Weights of a small transformer language model: short convolutions, 4379 steps.
Each number is 500 + 40 x the weight over the matrix's rms, rounded and kept within 0 to 999. Layers, rows and columns count from 0. Numbers have three digits each.

# down: layer 3 MLP down (transposed), 768x256, rms 0.13, rows 11-35, columns 32-63
# gate: layer 3 MLP gate, 768x256, rms 0.136, rows 12-35, columns 32-63
# up: layer 3 MLP up, 768x256, rms 0.137, rows 12-35, columns 32-63
down11:526470483494490480506483469529511534566542521500498474571490513477509454510501497539506429501518
gate12:518467522497503524576532442553529465527617526508453472459512522448495454527465513509509501461488
up12:514518501502496513522513494531516435476523442507456553464522525517462492521454456547481487436490
down12:478475468500536501471489450433533483468507448662508447484522457483529512508456514500557479446461
gate13:501492528498509535505520539488494598486522548533512477519495521449578529527495510545438571495534
up13:483498614422514541505505536506486536556528515500505570524474501549478443540534568469510519482409
down13:556485518503509447533452509524460564510513483530545471544472499452496453528439520429463588449541
gate14:502443541471489525432502531467431582523506583472558497563557455465584494456528493450521509554453
up14:541460472528467538508487529443466536516534514539482437543530482487443563482399456512524520561487
down14:529573464473517514527419513509479500492565520458453512574507500424463472449465451445477514511588
gate15:544448505519460514545498457547492494473525421479507492576474414499529511565548514486493537527486
up15:505504483500405489482434490546494504467521469528532540547534495444453500482506454521464486494493
down15:440512629476521515531491504491491479508502533568491568426479518497462453466522511511568519501488
gate16:464467641482455435482471617550473531530571531476557526465548521499539453477482507507502532510538
up16:588523457597500578485475481496498542458459416477474540486460465451520482477588497511388531459454
down16:483500510457520502489468581487421508501445551427594445422513495416580462501529512544423426481441
gate17:490456453572497517471474514526509629557499510474554549526493510446518420454496454472595498505519
up17:481484492388527489475508490506500516456543512504505598528497509468475601481456474507451506457486
down17:528555487489449429440560501498489498465483517441526490523548509508514510528470487495500492467511
gate18:484472535557468513511530501483509491555466450443525458474508444464555497489514490520555452522529
up18:446462525473505455514483487511549508500493521509495521462573519549545474486512566510487502552531
down18:638501501449456506464547561559490528509491552463523548517564508490479527482558563474454486517526
gate19:513547466482522511446464504538498563472532498502497472531498546509487447478542469485516523524493
up19:568503548514504475465470488531515462487511499509529488462517534465572492483593457474498541444608
down19:484483422594507543525447548501487465486454536455480523605503484525556459507534515463539527510481
gate20:555505449527475550511506519508497470532485536497506573484564457452564516554520519466590472569537
up20:492399443463500511477507468484457488467500430498407475545485589541476482495478479412575428505428
down20:521485413373450508474502499496504472488445444462468508476425515555507519548506511522510484541504
gate21:576505498577552519470489522481442583503452534531499580534518542446481574496491483424571462507508
up21:598468488487466512444551533457466521488477538502538533494496536490465520467525490533551533497494
down21:472492513492491506542467500518509543549559482650490555465552477513498583525490496495507507522498
gate22:540528470513462473472546575459526473549478507513541542508461523501471491506487479537579500463545
up22:553446583510529473565527456513560486530562511509436496489527512484452490510500499489522472500514
down22:498554546489520495498451515426444522541500520514491486483495556545526491445464402475472476450495
gate23:483489555484564535546489491504445472607502469505501531577512495469460466529497516470516499434519
up23:498450541482454535489508405460481533527522542448522456456471500503476507516589544387545498523445
down23:463558537542510525568459536537498561483551539440536394532498532453495478484431501509529382491537
gate24:530523460485499546486479527473449505521591501492525452498563460436563527595557562450524448482492
up24:471488520459513606450496584503542427435497445511495547539607559510476531456501494507497466494527
down24:515525505523587491489513461552488467552541460379477473485493507479558525491525426525555488484558
gate25:484504536468448494470488505545541566555556508515430517442469496509483477515533491454499504462522
up25:488565442466515537551458534610514472451432518505549558520526533492488446459483549563577436564503
down25:546489388499475536578518461435433509501516403386531529493498585467414456518523555533496528378435
gate26:483459433448528530495453553577544451585503462509514571570544488494456487592514506478550543471475
up26:515434495524494599494467414475476514558452482479533571526485497503526481513517519532472498502473
down26:514571501452442523537417540491570503424486482503430493523487566489535439451449512572559537497525
gate27:504522476483491501571472496520515510479484527533500534518477490554542524498519490457541574452485
up27:464480429475532601518522509505406494442507535486528502545504451491550499568516478507450535488500
down27:482532417515572496518478490468502533474486495448497443413490523511504479476509475502511441492479
gate28:539508527487536504511511562537486563499498452457591521519624508497553463532542474489482514459582
up28:452504504516542482512434437534508488506505456540440451516450495614480494509538503565438507534439
down28:479476485517513518514444604527475524460475585520537557457559520521442463515484482478504504485484
gate29:511510510548522521441449537447456590546531560455505451480540451388489469547461504481550527511524
up29:527501569448487550531512529527483436535460505492472496488512500576471492505522533492427508480472
down29:481533551569513514505484489540484564500524505292539528501486465465531421498525538486535463521495
gate30:513517460468559482520464551467528513551577534456545534545525503550452492489468507521501453548505
up30:516561470507519491474483484514463466491466449523431542498507531478509466508461462637508402532474
down30:450498442474543554512501495545448511533500514641515495480472528486418479459512446461522437528476
gate31:472529500557445479542470543473508538533495466488474493548514492398515498511461513465482569429489
up31:536512484584489470537562515483531566537513546474484465471470448500434565454412515504499596492574
down31:457589529472490527497474482538510475455484520536494574514502475471512468469558586470562476507482
gate32:506445589448539501485464516522513518484485599525514478474559535496533550543508510510593553483530
up32:495523527500553497556430488436407553536470453492467489483534429456490525411489519494468515549544
down32:503528486462501405530513407495553495520406473535485564490472469474489521465511446542509427461487
gate33:484501463537538498586546515537537498545566495454507510455475471482545565569569537495535553476493
up33:500554589577525479476530567540526414509538551483471524465481541517520511515497437440481503488563
down33:556505463589501543513550417589499523443505476556474461568548506529508521519431444427518512525523
gate34:534487525510498532533460471562541477492502548520566466466483499486464574504453509467486516502496
up34:506458516479466434480481512486531539507523484494471477506503485461480437526586503539523544517517
down34:535493476503497508539530495479525450461489491450483482472472557443493614490472485481484513447532
gate35:468440522549474457495423547527492504609487541498484535497571538529540442507541470458459522523481
up35:548495529490512453490547524539408557439484458491517472463483507492431497486539474518545489476635
down35:482483502462569384494491547528525504521482536485530449525456491502573515529520495491450421365521